Part of a small language model's weights: 2 heads of 32.
Each number is 500 + 50 x the weight over its row's rms, rounded and kept within 0 to 999. Layers, rows and columns count from 0. Numbers have three digits each. The size before them is the row's rms in percent of the matrix's.

# down: layer 6 MLP down (transposed), 256x64, rms 0.0476, rows 145-191, columns 0-63
# up: layer 6 MLP up, 256x64, rms 0.204, rows 146-191, columns 0-63
down145 103:488464431543470483519543462538492484433443405458513546544528555506471430436484580489504532472582492517510471424481502502569496582493494610440599537480401485640509452531491443475519440456564518
up146 089:497614474482488528484493407516478502544542506540517588492473436613477546488424535528443475469443528461544505589510537486450516576529598491445538497439541471532536476404515527456379533467532404
down146 103:539494548584547456438525480483403489600518473568502544417457571564561490516472514441427483416533447427545516549486534533518484456490507528445560458483569456442567416532437513523440591490554449
up147 086:525590470438444492511536528507541578470580547535536421414504504548423562424518447463458527529533421494482427550514532457547475452561454557567522533500588503510508505546446414505389405510534497
down147 094:537472515542520552445566554474475544503553464549484509494502520493565500556446547531519524500389432444612442397415514460504453462430529484504516463450534530562474420506512461425616516439587553
up148 085:521544475566506554506500547509511520540524462511532486461492481505482404480454407440525476512519470538430470456510569471467510435479572543460578505509427470587422449437408571551632597480480584
down148 105:507460463419585401428457576512514493497461535525466478524534566483512574476516525588535574575525524492502620489568476521451465474535384570475453530508513460459510445446527516500424411544433454
up149 094:531537506501540480530469464571445428482600491390492484507451522504460556454557499501417552457512542561432503425415568526511453577534485586530579484439510566493378520511438513416529483514544518
down149 104:508478508472485474512544480537471454504501489451434563499363470602559411605560508539486539557532483476537468482523499491473468410500439468540530518475466429581490616576527462592519533473438428
up150 098:513565483520501496468536429564482519475379387493566522565580444429420450582510572473515557544568531444465538515528552531520525520447538577494489414410465530428522491487521457452444477522517559
down150 094:506476545493485520509542560497425481498527492463465498548474513545425457512546409502469502473449462535515433655539583570476494517491520392512481495540412483519573510528456398506467491483511661
up151 100:542492531464523544560486464596510530489404563434485539482550455526361547500530494491488473357474482475445517476543506623517528531524501537465428494439493418483541435510506568548483549465540584
down151 098:532567507507524538409486501570600434551503484501486604579610487456438452526480519556525523456494573410399528421514435481496467497447449570488588489462435456566525482539473497436465508494499529
up152 098:559539478527420515450521494534576580506497424499385502470477405524469553476528554538498433519448491533382458478503549454463467541551489533517516491417490600526571607542489505518588524500418458
down152 106:423633525405514475474484637426515553552462515479483502455561455412499492534503527455482414541593434537525443516566543453503504507443459517533533472556464504519494542440462405491513557533557503
up153 098:568533584474577584529586490447485391507504474383378525501558494504566507549482537478529504500482511430450427579525444403433494484488487488467526501501481456490561510500562509478558443593528477
down153 109:472439484543376486508456504524614554479486547554642457520492447478484473514571496484600498539471468446512491485520503484494369464531603483576550531466580433477468493500492424443530524500498517
up154 101:448450463579455563491511454568506491469528489476544492538546641534502544490394463542472486564511486572420534510493487486513413581533408468439524511552523528426426559493499548415538416471554491
down154 109:448474460443479565504518441542565474487498535491483590576543545593400550529464436481511432522495486523463443404624556464546459556478470488544482557478408566558453462525448519429494554472556502
up155 106:499472455590550440578477497519513488527487488458495496535564489487501548453446489503600501504504468482470654447524543387398445435564540511426501392547457421496491528512511524506573509485575543
down155 107:558477525416399569488444418525468478431593487603479512521560529553393570524434573490548589467453541505506521437529517422492547583458558472514466549473500473484439530510461549446527477483460504
up156 092:480483468520430421511512536440529443610494484536561454417461563529480549490541438571485489503470502528497465518437560510518536498590460409635497535492513455410482508551625536452524424506519457
down156 107:551519516502481440470516628499466445548553546411450515570430438536491521531447462550484440553478483521504454402507489538463564493533551568526536422440418412535549583463569522407544504487525525
up157 104:458443555462457590505474536563450487461464504444579485514516448525477544491409493488476550529557481578503473497551443503557488608502472560465547604465484435422561500458569484429517511354500539
down157 093:552538452497496522480459504452463470413525458430559476534448460502537525581543474403555417496459464524540520505490682458547499489443531489578556427495589495553526463576524510481447424540502491
up158 096:415475358556544560465497483557390455487549528534511445496474508456539455518442610496507554562525477549518512590511442522532445443474525564524494463491490528524523560529578474498479463353474494
down158 082:545558566417508534519440539606563602495463473524509575508535536481541468560491560500484481528558427490478426467487507524383461514543472449534387494364485475524551433519475516523529425494501544
up159 110:420451450503513564423529431493461486518440473511603463513592401526537567542420518570504559545453500456561489530495468429603535544492490471452581557498515469491406544509538478402446507492526539
down159 094:478501422466504470557503514467505452505385493562425506546611483501399553520448538507530549582497547494511453570475545598601485393526432502429561535515490492504550481493438454514456434537528453
up160 002:502485467468481504440468493414465455421491494439424467464401447503454433445456434524467428464461473446459463497434420448454474460498448445434482470481444448422423501469492467440433419467401442
down160 000:440443458469446451445446442443447449461454445429442457461454453444463452453444449446450447454450451457454445447459449451437444451450455457444461435446448460456458446453448456451474460447451449
up161 089:522421456448518482472509479472469560509521607538494478403461505516537485582477402490535499534500478574517588481456501486446493563580455528557536571425517407552467552458579479509491358533500457
down161 092:556541475465446549456516442491554445443533473529462467469453448508419599481563507635524502510458564498460502536528430472462491410507512440511556519602512589570525468469496433476596471455443563
up162 091:498482515493558514436484601472462470473471585543413417502511502474588565449482388535449494499543434421503516546512462486527506470581483497459554471464491448514476540511625492503593427609545506
down162 090:531459510547543465500424569519566567480576497500511491471453401560421538497529493506483511473572492539476484503519513556506557417504512473617552580461506578463434502496418542480398526386440435
up163 117:605579555526585490513421519486504526549469522398445422383482398452508513585515469420459472474553481562508581516504514490495483435551500535484514512464531486456591421495529585521432518507485514
down163 116:451515511489580540551448447527577491438450477457433520391550467386456491537585563500489485503457478557457601587577461500543490456480525525463436509516488503561518429432514507488540436577582519
up164 095:489536521522471553570478511483432553589432505491575473554560495452495516516401393545520437454533444543527565394512472518407532511492531508422501381510564570440446572482462525489532557485508510
down164 098:473521568555538482487446465530527530528571485537515614504446494522570459420487370496579566415448532558520464420482461487493561465516531441550557422430562448461573514496464469488429466554546500
up165 091:425437489479598532535475494463484416477606462561454490532402455605504613528492435469473504476499474526473519491463500461496502490467496432449496415547464572516574504530519466532594575492486609
down165 101:529480546436549505475528563520492445496505446414504567517478523481445527476420528511537483453471562528661458444438480513580464421486539539461608544585445507502569432496498520535388469492504466
up166 105:476487570529460621573488494520429561575539540435495397438533448523486433505455518501474478547453552515483496490575442417406561566403560415532464481545499488503492498574460501454489529545566523
down166 112:483497499416547459522537548550469532400525411558555434597438469543517473581459449490425503572514435495444430521589445530541541621408531484536511496513522511474418514496442555498490529522465528
up167 097:559470504534506542441484508565377489459531524550463445426628472442530495557473540480575485529493529442513583427440541548484556377456477487576401553458519470567472473505503566536507473501517486
down167 120:463503441430500455481534413423589465470539477500504632568468527495489485477459475523476514417532519569528459568472476518485481557550500561436629490581467484527449503537459501570494568508375478
up168 095:532517522442523489522486479473384602420480522518489518384582466481508522567478523506526580492494467525625521532434498485452511548561502459561472512476415471472488485526598404509481478425601464
down168 098:513431458507531485564486452556485442404500455506523527494467450535538479531406481494515475617527450443584453459607443468503464459509546560558563571474453562562543526431465480555599434542463471
up169 114:543389480501494550497525516470510516549466658516520465571506349543509416510455587523465541524566446531424524472447508533560443460533517515471485464461516566422504435489472482516533506524544423
down169 108:549505500507531548500488477566527478548538546640415384548515512462389535502542513482516489470467451496561487439487563434435440446625523570554485448449447467462520536533483454470420507520548515
up170 104:482486455530492573554565505450430551487493435481517582373493473557531539482561465500521551395587560488433452511553514495537503368461524529535485573480391504479472461470463481510518519503513608
down170 097:478477518520413479461425470421548444502417529544490607491526461475560515533517613459570457530528518525524550571506452548433587525377464558554424446490515429507527497525497432439560522504467486
up171 086:509471453492505489413556475535480453536515491512541420553574523439545578549463400460525491508529479459569463590478468538623462524523462523451545443490599389403572513529448536521471481447519473
down171 101:518506459450516514634568582456562500549435510465486502516507512544512410447450505566532351619443522486523492424512507467463548473450441481552487559482460518601480511480580437476493508516474493
up172 122:504521478516508550452490482514585449469490449561404566504386448526552495495485565563452503556444517542540534509549557507567495515550482496500502533473407474382446541547522478585465556446369441
down172 113:572469542548480606455383496570522520519502551530519382416575518484457497477472500544491500455552566502552493579458412506609480484487455476502530527450452501500528503414543483410454542441572507
up173 105:481478457469494438482543462529476481535471573385561495545449392500530552430546588444499431468512569511469603472540491539530439478397517534580556485512428536522462519495595545511544556427502468
down173 104:487441493583450428475513455393496544527520575486568559476512606506541494472455485480468503471514491553593554496462459446512525469551440558538534586643517550481432454453520486469411510423474523
up174 090:487570525555520512491499451549528562483480508435578542481510451500447497524518463541589551521505487537567548525480609556473609344435493526471493468425459451475533462430456495449490539416523409
down174 095:413523583441594512474540579524517463539540490538439498455506530449424480416500609550496513526384446475475444577507528512440464464571494528427488572535503471523474493543540436409548556532558485
up175 102:550468446504494592560453394454497512451551582535516475469448519523489592473423452588443464475562546453469542530445516519445515572517504436499465542579494487484479457476670455483464518519534461
down175 087:469494482569513467571509504482506451446482486491604538533459475583482576536447530475446533604482427487387527423486468543547523509461528495456565433615429522493486487489480473589503422592437469
up176 100:451557414410545562487521345465516555434536446450455503540588485563485550531461507568418530483511486487522497481524564524567445475558549558461499574431501440488475548438488558433515561521522480
down176 100:476483490511492597563473449644503497534519520564438410570459521387502356584470430489466513489448525448534534524538506504484481529418518548565455528457496489576503501547448497530495504436551518
up177 105:453499483533476447484501402498494506494488510523473476496477452484590517476406512602555539521480559429360543547522436459458415562601521465438468516576506505486563551490559446580549554432502521
down177 100:548486532485596424431509548513469526471447463523561447516490573528446571591509446432548486419538494479569477451549451510510473424512495509478472481463641469453460507533455485421499564493628536
up178 101:466497486540516549491431541471500528511522436486532501470577534520444539358576459458450474534558493475465426567513518459558419510495518527549510666527453502522542445500397443510564453452491564
down178 103:467535552512451505485583456463389493460567388466526580556409598490539476468478480528510537504500403488500496448465597497541591445514514475466505532582493515495491411590428474562521463480489531
up179 102:483476575510437574538445552546464528435593556513443586547509520540516494529544410552507392510547564548418513448453573426494506436459502444495470527491456496495477570513432470473611516464457436
down179 091:491497482450477487495499464512586549486398524460464483551603424507600535493525604509517546522462445453433425500527432467507395510513512520602463448513466459472538427503569524567495522456564598
up180 105:465590505515544459432440465578479488516548472572446487505473463534444530468495434572481492379495550520462492492516566515554556604398548485408478619440553540474438530565469497489517498492456443
down180 088:597482491498433545492476487538491472419482522532430426420514547494435560575592564454516443568528560423565538503534435463579497551475505495500478498503531495468459375552523578415425529512494535
up181 102:429519607428565509444495554425498411471528438482445452555506466568494543541463420578501542553514479538596565559474567484501551493433448536463513526475508599458538541439555439459460473494444466
down181 084:536457481431461491551503489520461429590453488564414512540492523470438570403543529554457427487518470423492481418550482583522475566577560556475449452503478517406546455490460537587517519556582538
up182 098:482461511448513544409496652480440436483453534484478493561507509433489560444560468507557466494503440510468550574480481573496493381547568489499520473558590427568453532392462505486529507556533528
down182 102:482443506543511514629463488532557603442517501497535602511535478370573473548472541501451487429440581506516564457525528396537510598511454535503457530425495522486456521487514517463447439476461441
up183 093:558521452443478535503519565470506486542434519507590532509532409428518474555491390475538489439450529576482559433451562555523519525495474579609500520542528452490522451401497533532522401406544450
down183 101:504572437504527427544466487487491520508556415494587432524472592476573498446403500582493504509529387497544406557525459440418519518485595467505517485455500613546546494507469455477460509479527575
up184 107:533614503466474551468549475542512558564527500497452485363506387485538523589397540540533520552591468458488569560463496432467493464475401530518486487519477508426523543446464460426546523538509518
down184 097:453472563557489477454508498549456460570498529444405523513505468509519463516529592416490476601459477501513464534468605522536497450512552459563571467400479522550537535514522546457538378480369544
up185 098:491575564431569522547491425436629507479572560455481499548511443498529567419529622485482473518412474460460486464544522392443491479533466507490511455427507584494539480597532497494490451518528470
down185 111:485543480475512487500551467513481537521454399504533448381616490461531551511577485504455460443531516576518497543599499493495485510432490467452552451554494591594545401449471508429508467525430593
up186 100:527547484578468526548454465547565481468490421576438509499486549507560571490615519458463480480501541482492429554528577515447465406534480448520464481390509523429514555483367489577476531467510584
down186 092:531520412546501564497539495405482455547475455490449450553535421480600495460530603505483604495501536427511435512470535500528531596492425533433559512496484517452564481517551414461442419526583528
up187 100:512502576475496564509522429447478516483467436482483487446560535481465505451520378465523524423545582527518515539557462536422547363524501514428567499498507503466645539403576543506529540495482496
down187 096:421426503516520463498481432500505506510534461540434476556454446513477451488509505548453601560511582399479410470623442627507405515485438524561523533488490540492489440546547546562473550461522514
up188 090:511505529498522504453456568590470555418469524618559525428622455402472521466468504524396501488520506453435543557418536522437471447459550517555480593437509465525490536521547556494495482489421513
down188 104:609495510573536488505623496481449469485497410528551605534453498487467492476455537506534449538497459465547431468583376437508549411519522390461565515554518433500475512507455543499534474568513502
up189 090:486599416493566529522607495582503500496512467485482475489571359532485487481560642524502451564443574493490450470542462480557438461440559501474490561502460521429489485495461533466482559481414515
down189 092:421413482538437458526465517440498571617576548483584420509444498540458456479439451521493485442530426551520464472597476469508474426541553422474524495569552496514585510506517499462514571495490603
up190 095:587495561542473589449498460424511469476470480459452460560494515444554525421469470481565456493571510564601420519471432465487546563474542421420451536521562481553425468499516538613483571497471463
down190 111:506515502578437405529509524461458572515447518494465488434560461539420522549557589537536573432508441419516511550501555554437466425472463491448408512506452608528521549597536449470503511421526509
up191 101:484486509507431456427542395563475544656507410487524416518576483513436419488433506586492465508572568435526564504549503501539526546444564565445491490492545470536434513507501524471519485426517525
down191 104:550396472587454576547526528453523481368437515464494506445511544538493543596481455495506528451511569477511411578476555556459438426489473527487484497515472520516560448443549539590442427571519485